Weights of a small transformer language model: untied embeddings.
Each number is 128 + 24 x the weight over the matrix's rms, rounded and kept within 0 to 255. Layers, rows and columns count from 0.

# layer 8 MLP up, 3072x768, rms 0.0719, rows 313-329, columns 480-575
[[174 164 152 115 136 141 118 137 121 116 132 109 162 196 120 129 165 133 178 153 142 131 143 168  69 150 146 108 115 102 124 118  94 120 131 135 107 142 125 151  92  93 125 128 145 114 109 114 109 151  88 152 149  78 144 153 180 139 146 122 133 138 102 132 165 126 109 198 160 107 138 132 153 102 101 150 139  66 146  94 123  97  94 168 123 165 165 136 154 138  89 138 139 111  94 115]
 [111 138 154 145 125 136 151 119 133 107 141 136  92 140 141 100 137 113 120 154 155 132  94 119 169  97  91 151 145 106  96 150 136 134 159  64  95 137 138  86 101 137  78 164  96 125  94 155 126 139  79 153 155 178 118 127  99 100 101 162 136 162  84 130 120 113 111 131 152 119 165 122 157 144  90 180  98 157 145 137 108 130  72 132 151 111 144 127 113 131 124 131 192 167 115 127]
 [106  90 157 123 154 111 127 152  95 134 143 101  88 112 100  89 131 125 144 146 101  94 152 125 185 129 138 105 160 148  69 147 134 150 165  80  99 102 107 103 196 146 160  96 133 157 175 143 119 136 161 150 163 159  95 115 136 127 131 121 147 126 122 133 105 109 160 144 100 104 121 150 118 144  84 181 157 159 124 106  74 107 111 140  80 131  99 130 160 117 115  93 101 157 105 115]
 [120 165 134  95 142 144  99 137 134 149 139 103 124 103 133 130  96 161 172  97 120 130 122 133 174 117  93 127 121 133  65 131 111 102 156 137 137 135 133 138  97 107  80 156 133 135 116 137 112 104 139 116 120 158 110 128 102 134  76 120 113 131 138 128 138 128 132 105 164 109 114 116 114  97 128  69 156 135 143 130 141 136 157 117 144 150 145 151 128 156 140 136 105  96 103  99]
 [138 161 140 115 115 137 152 123 145 100 130 141  70 124  95  95 147 115  87 148 143 146 155 122 137  60 127 102 108 100 145 155 127 127 117 141 111 153 131 144 154 133  99 130 119 141 138 129 108 149 146 108 129 122 127 130  81 174 140 179 102 112 105 104 137 139  83  96 132 122 186 150 143 137 148 119 112 129  87 123 105 131 104 126 122 139 139 102 158  88 142 153  80 129 105 119]
 [138 138 130 143 121 133 117 144  87 165 118  93 110 143 119 157 140 110 127 106 137 157 148 149 149 165 156 121 142 134 143 128 112 127 137 135 183 140 142 147 127 113 131 153 122 144 124 124 150 123 150 156 122 149 120 118 135 112 132 114 129 139 107 149 124 128 141 129 113 157 150 146 132 137 110 181 109 117 142 115 114 133 140 111 142 121 118 120 141 125 126 154 154 106  87 116]
 [101 156  95 157 149  98 108 123 111 121 153 123 145 136  78 118 161 138 124 132 166  77  84 153 117 126 111 118 143 104 144 139 144 150 130 110 117 156  95 110 138 157 119 155 129 174 162  68 151 142 151 132  94 110  94 152 124 127 169 155  96 145 111 140 116 150 155 115 125 155  83 105 164 120 109 117 142 113 126 100 133 132 142 178 131 153 146  87 171 140 140 151 112 164  95 131]
 [136 133 131 163 130 120 132 106 145  90 116 155  82 156 120 104 133 112 197 110 139 112 174 128 114  82 106 131 101 167 113 180 138 131 139 110  94 132 173 160 123 178 114 133 138 145 131 107 114 191 122 139 111  98 131 118  98 154  83 136 129 106 123 106 128  88  91 138 127 146 144 133 150  55 138 191 134 120  92 120 125 141 134 136 132 131 114 142 154 129 124 160 138 116 103 117]
 [ 83 116 124 140 118 126 132 122 117 104 172 147 126 153 114 104 145 108 118 146 142 144  85 193  97 154 120 150 121  93 103 129 100 129 137 145 145 119 116 128 121 181 154 172  86 160 107 116 111 121 136 174 126 122 108 116 114 143 114 156 138 107 116 112 132 140 125 166  94 182 100 103  79 131 104 155 130 124 167 139  71 114  89 154 139 122 154 141 111  72 136 106 124  79 160 102]
 [118 136 124  79 182 114 166 110 119 137 136 127  97 102 118  95 137 135 141 139 150 111 134 166  91 111 146  92 130 164 101 149 135 177 146  82 120 131 140  67 118  87  84  97 101 121 107  49 181  81 125 121  92 115 132 126 114  89 131 131 151 112 105 138 113 136 130 133 185 151 154  97 169 126 101 141 140 149 109 130 158  99 153  66  55 123 120 139 134 167 152 183 170  72 142 147]
 [147 163  98 129 128 103  91  85 152 151 136  99 104 140 130 128 175 115 169 116 136 146 122 100  86  96 140  92 161 115 116 131 133 182 122 146 145 146 109  92 149  92 153 129 130 107 129 168  50 161 126 126 124 164  80 123 105 144 125 120 131 121 154 112 155  75 167 127 125 103 144 108 146  56  99 106 117 127 122 125 108 110 154 132  91 104  98 101 123 105 127 116 125  99 121 143]
 [149 134 123 133 123  77 157 140 157 107 165  96 147 107 173 121 133  99 123 158 145 137 120 168 119  72 145 125  93 164 101 135 123 165  87 136 140 125 168 104 147 138 120 139 166 110 144 117 125 116 149 172  79 115 143 106 108 136 102 158 130 112 114 155 136  90 132 104  87 141 149 143 126 156 132  78 118  65 109 137  58 108 113  97 109 149 127 124 109 112 121 110  94 137 157 145]
 [123  95 118 136 121 134 146 112 139 127 121 112 144 115 122 126 153 150 118 108  94 138 121 169 151 135 107 123 128 171 132 136 117 100 113 137 169 110 170  87 132 126  86 127 123 131 135 138 123 122 109 139 151  90 116 110 126 153 141 105 138 122 150 135  79 123 121 105 119 146  99 127 113 125 136 121 174 109  88 128 135  84 127 156 116 121  83 131 101 175 114 145 156 128 156 140]
 [111 144 120 118  95 123 110 112 153 138 156 114 105 147  92 102 121 124 108 145 119  93 164 109 149 111 105 142 144 160 134 106 112 145 138  68 133 126 138 133 114 132 140 123  70 111 136 104 168 128 160 104 159 162 135 112 144 126 132 127 116  97 104 149 125 104 185 142  83 178 142 157 136 118 135  93  96 158  85 141  94  63 117  81 135 128 124 119 168 152 141 100 135  73  63 122]
 [133 118 128 123 131 126  81 143 104 115 114 109 106 132 132 111 115 132 121 146 109 124 117 126 132 112 107 133 159 103 140 119 116 147 101 150 127 134 116 112 119 108 139 148 163  94 162 122 136 127 107 171  94 122  90 152 139 112 152 151 108 102 107 124 126  60 124 138 144 164 111 130 159 102 131  85 140 128  93 142 179  95 134 117 100 129 128 119 171  96 163 126 106 109 161 121]
 [128 131 100 131 149 166 143 121 115 109 111 100  95 182 157 148 117 164 185 118 125 131 140 124 129 181 113 200  95 125 138 119  78 155 109 147 118  85  99 142 113 186 114 155 168 124 127 129 138 108 164 138 103 119 122 163 146 165 122 121 144 113 124 127 133 136 134 142 121 114 163  97 150 132  84  76 114 103 117 122 159 133 114 141 164 128 110 133 158 160 124 163 203 104 143 143]
 [132 143 137 106 135 131 105 105 112 122 150 129 173 176 149 140 112 153 109 114 106 120 114 126 100 140 152 105 163 117 161 129 139 197 158 100  92 137 129  91 134 147 116 111 137 127 111 108 141  76  90 124 121 130 115  98 143 135 129 135  82 135 178 107 145  88 118 153 125 110 136  80 123 119 114 154  96 122 111 167  94 110  87 133 111 152 161 128 159 149  89 107 146 132 160 119]]
# layer 8 MLP down (transposed), 3072x768, rms 0.074, rows 313-328, columns 480-575
[[123 114 119 157 114 172 133 113 150 111 115 141  96 176 116 124  98 161 173 144 115 150  92 167 136 139  93 121 112 121 112 132 142 127 144 131 133 132 147 135 164 130  96 153 163 141 140 142 150 174 123 119 144 115 113 146 103 115 205 120 144 175 158 135 121 146 130  90  97 122 129 144 109 114 100 142  89 115 106  82 107 142 129 132 152 174  69 172 137 140 155 119 176 102 140 108]
 [114 113 104 134 106 115 124 128  66  97 136  66 130 125 156 110 115 151  99 102 113  91 135 126  85 158 145  79 150 128 146 151  94  99 156 117 107 107 141 112 111 144 121 131  58 136  87 109 174 132 130 136 130 180 137 114 126 144 116  98 150 116 127 159 156 146 154 127 147 176 181 142 103 114 146  98 105 139 121 132 138  98  95 177 111 166 136 105 156 169 144 128  89 142 138 137]
 [ 95 118 158 130 110 103 150 113 147 114 141 145  91  98 121 176 138 126 118 113 126 169 127 132 116 129 132 141 123 168  95 153 107 111 135 128 144 121 153 129 132 135 130 134 170 128 127 172 146 161 141 124 142 110 138 112 151 125 103  97 166 130 143 157 120 144 128 115 113 107 164 119 150 143 104 144 119 103 125 140 122 117 130 117  84 121 141 139 166 121 133 114  76 131 148 164]
 [121 117 123 140 130 103 128 109 116 106 108 185 122 190 118 120 168 120 135 111 139  77 126 136 111 139 138 126 127 129  93 142 133  94 109 130 155 113 130  99 115 155 131 122 132 112 156 115 106 133 149 146 127 124 134 138 100 137  92 124 134 123 116 107 125 129 106 106 133 133 115 128 118 103 103 164  91 114 123 186 113 122 129 104 155 160 166 140 152  85 143 126 143  98 154 122]
 [ 90 152 114 152 122 137 143 136 126 163 136 153 103 138 138 149 133 106 140 142  86 137 118 112 146 107 127 104 122  84 174  97 106 135 139  81 149 141 119 118 123  99 110 105 135 129 136 132 139 122 114 156 134 107 109 125 179 167 137 122 176 154 136 123 142 115  87 111  87 148 130 162 159 145 166 154 136 142 132 114 146 167 131 164 114 171 126 124 115 111 145 132 115 110 146  98]
 [ 99 102 126  86 128  94 115  94 146 130 107 105 173  89 136 116 151  97 144 159 118 106 122 164 135 130 138  72 163 109 118 110 144 162 133 130 100 142 133 145 122 145 148 126 138 169 139  79 144 131  93 116 136 131 147 112 136 148 120 153 154 120 147 102 107 130 124 110 125 124 122 128  98 134 106 125 143  88  98 115 130  92 133 130 120 104 121 112 147 158  99 136 113 128 176 134]
 [124 153 101 153 123 159 160 116 140 135 111 107 163  95  73  98  60 138 146 128 154  80 134 103 115 129 102 180 137 116 129  76 141 187 135 145 127 111 108 114 162 112 103 184 133  85 130 154 134 117 121 154 114 120 126 110 135 121 115 105 142 154 129 157 167  98 120 135 150 128 131 141 105 102 157 103 149 159 119 110 136 152 151 147  99 123 117 118 172 130 108 153 182 130 156 141]
 [ 99  80 117 127 119 133 119 117 132 146 157  72 153 110 106  91 123 114  96 120 106  87 105 106 154 120 160 111 160 146 154 147 125 136 145 119 122 114 147 132 139  86 161 182 129  99  90 147 126 118  98 119 106 134 147 115 121 122 123 121 163 132 110  99  90 115 115 109 167 143 138 107 133 132 123 121 139 121 142 118 117 119 116 149 137 129 139 116 146  91 126 104 100 117 125 150]
 [105 122 120 134 140 156 114 144 116 127 139 118  80 147 142  95 139 162 109  90 120  84 132 123 134 172 122  81 134 154 111 204  80 151 156 140 150 152 121 140 134 145 162 134 142 148  92 106 119  87 118 171 126 120 153 149 135 106  91 149 115 135 151 115 147 119  83  83 115 138 116 142 127 166 119 104 147 139 151 141 108 146 109 136 169  78 148 135 116  77  88 103 126  96  99 156]
 [104 130 127 159 130 107 145 119 123 133  81  96 144 126 109 144 129 177 106 136 185 149 107  84  97 136 131 152 132 111 117 116 198  94 157  49 141 119 114 145 160  87 102 161 173 126 106 126 153 189  98  93 171 119 123  72 107  77 116 114 107 131  94 121 108 160 136 158 117 124 128 132 130  96 137 100 133 148 150 118 122 155 112 116 144 130  84 140 135 183 133 107 104 149 111 167]
 [138 137 182 127 171 123  71 185 116 138 131 141 112 104 133 140 141 141 132 123 129 138  95 106 128  92 151 158 124  95 107 145 144 190  80 146 111 140 121 115 116 104 121 158 114 109 138 147 132 131  91 145 136 119 135 109 148  93 146 165 156 183 151 133 167 125  90  96  99  98 143  95 170 145  94 153 136 113 128  91 101 125 147 171  77  95 119 153 108 113 138 156 131  97 124 115]
 [156 111 155 108 100 155 107 100 116 152 136 121 143 120 129  96 106 149 155 109 156 128 148 152 136 127 113 151 150 119 146 109  95 136  87 172 120 161 123 166 128 141 102 101 111 122 147 149 147 168  78 153 130 147 104 136 115 156 115 141 114 146 116 135  99 120 159 130 101 125 104  81 142 144 108 150 112 126 120 136  87  88 135 148 183 136 131 154  99 150 112 106  82 172 153 122]
 [107  99 135 161 166 143 128 132 132 103 148 129 146 145 147 134 112 129 125  86 129 153 135 139 134 135 109 162 148  89 146 148 134 101 135 164  87 128 152 151 138 179 171 125 139 134  80 138 145 129  98 119 118 111 142 108 146 122  97 142  92 120 149  98 142 123 125 157 129 137 108 126 113 103 121 153 159 139 154 128 156 129 132  76 132 128 122 142 121 143 131 159 180  88 126 126]
 [159 172 138 136 127  78  92 163 127  92 133 133 145 105 145 105 143  59 136 130 121 106  90 102 132  95 111  85 147 139 138 102 102 131 141  92 142 140 139 124 152 135 115 146 144 120 112 201 125 150 116 116 127  95 148 128 137  93 140 131  95  92 131 129 115  82 144  92 166 135 138 126 119 150 133 141 134 132 131 144 142 127 147 123 141 144 124 124  80 127 109 139 132 101 142 128]
 [130 129 110 113 147 130  98 137 104 112 140 101 153 172 135 162 142 124 144 121 124 106 123 149 118 104 129  90 157 115 117  71 131 159 129 126 125 142  82 130 173 110 108 107 130 147  54  92 121 106  98 100 168 130 102 107 118 148 183  89 125 119 135  63 180 114  56 172 164 117  98 117 135  97 107  94 128 125 120 136 167 148  91 155 137 114 122 136 148 130 145 124 141 171 104 117]
 [137 155 135  86 124 164  81 176 126 157 113  83 130 181  81 150 118 157 149 154 117 122 121 150 148 150 152 130  75 161 153  86 116  87 142 111 135 139 111  68 126 170  87 140 152 107 116 160 179 103 120 122  91 110 102 145 157 105 105 125 148  93 125 117  83 139 106 155 114 124 107 138 150 108 114 137  93  99 125 113 115 127  83 117 155  90 148 111 128 114 120 146 171 140  89 161]]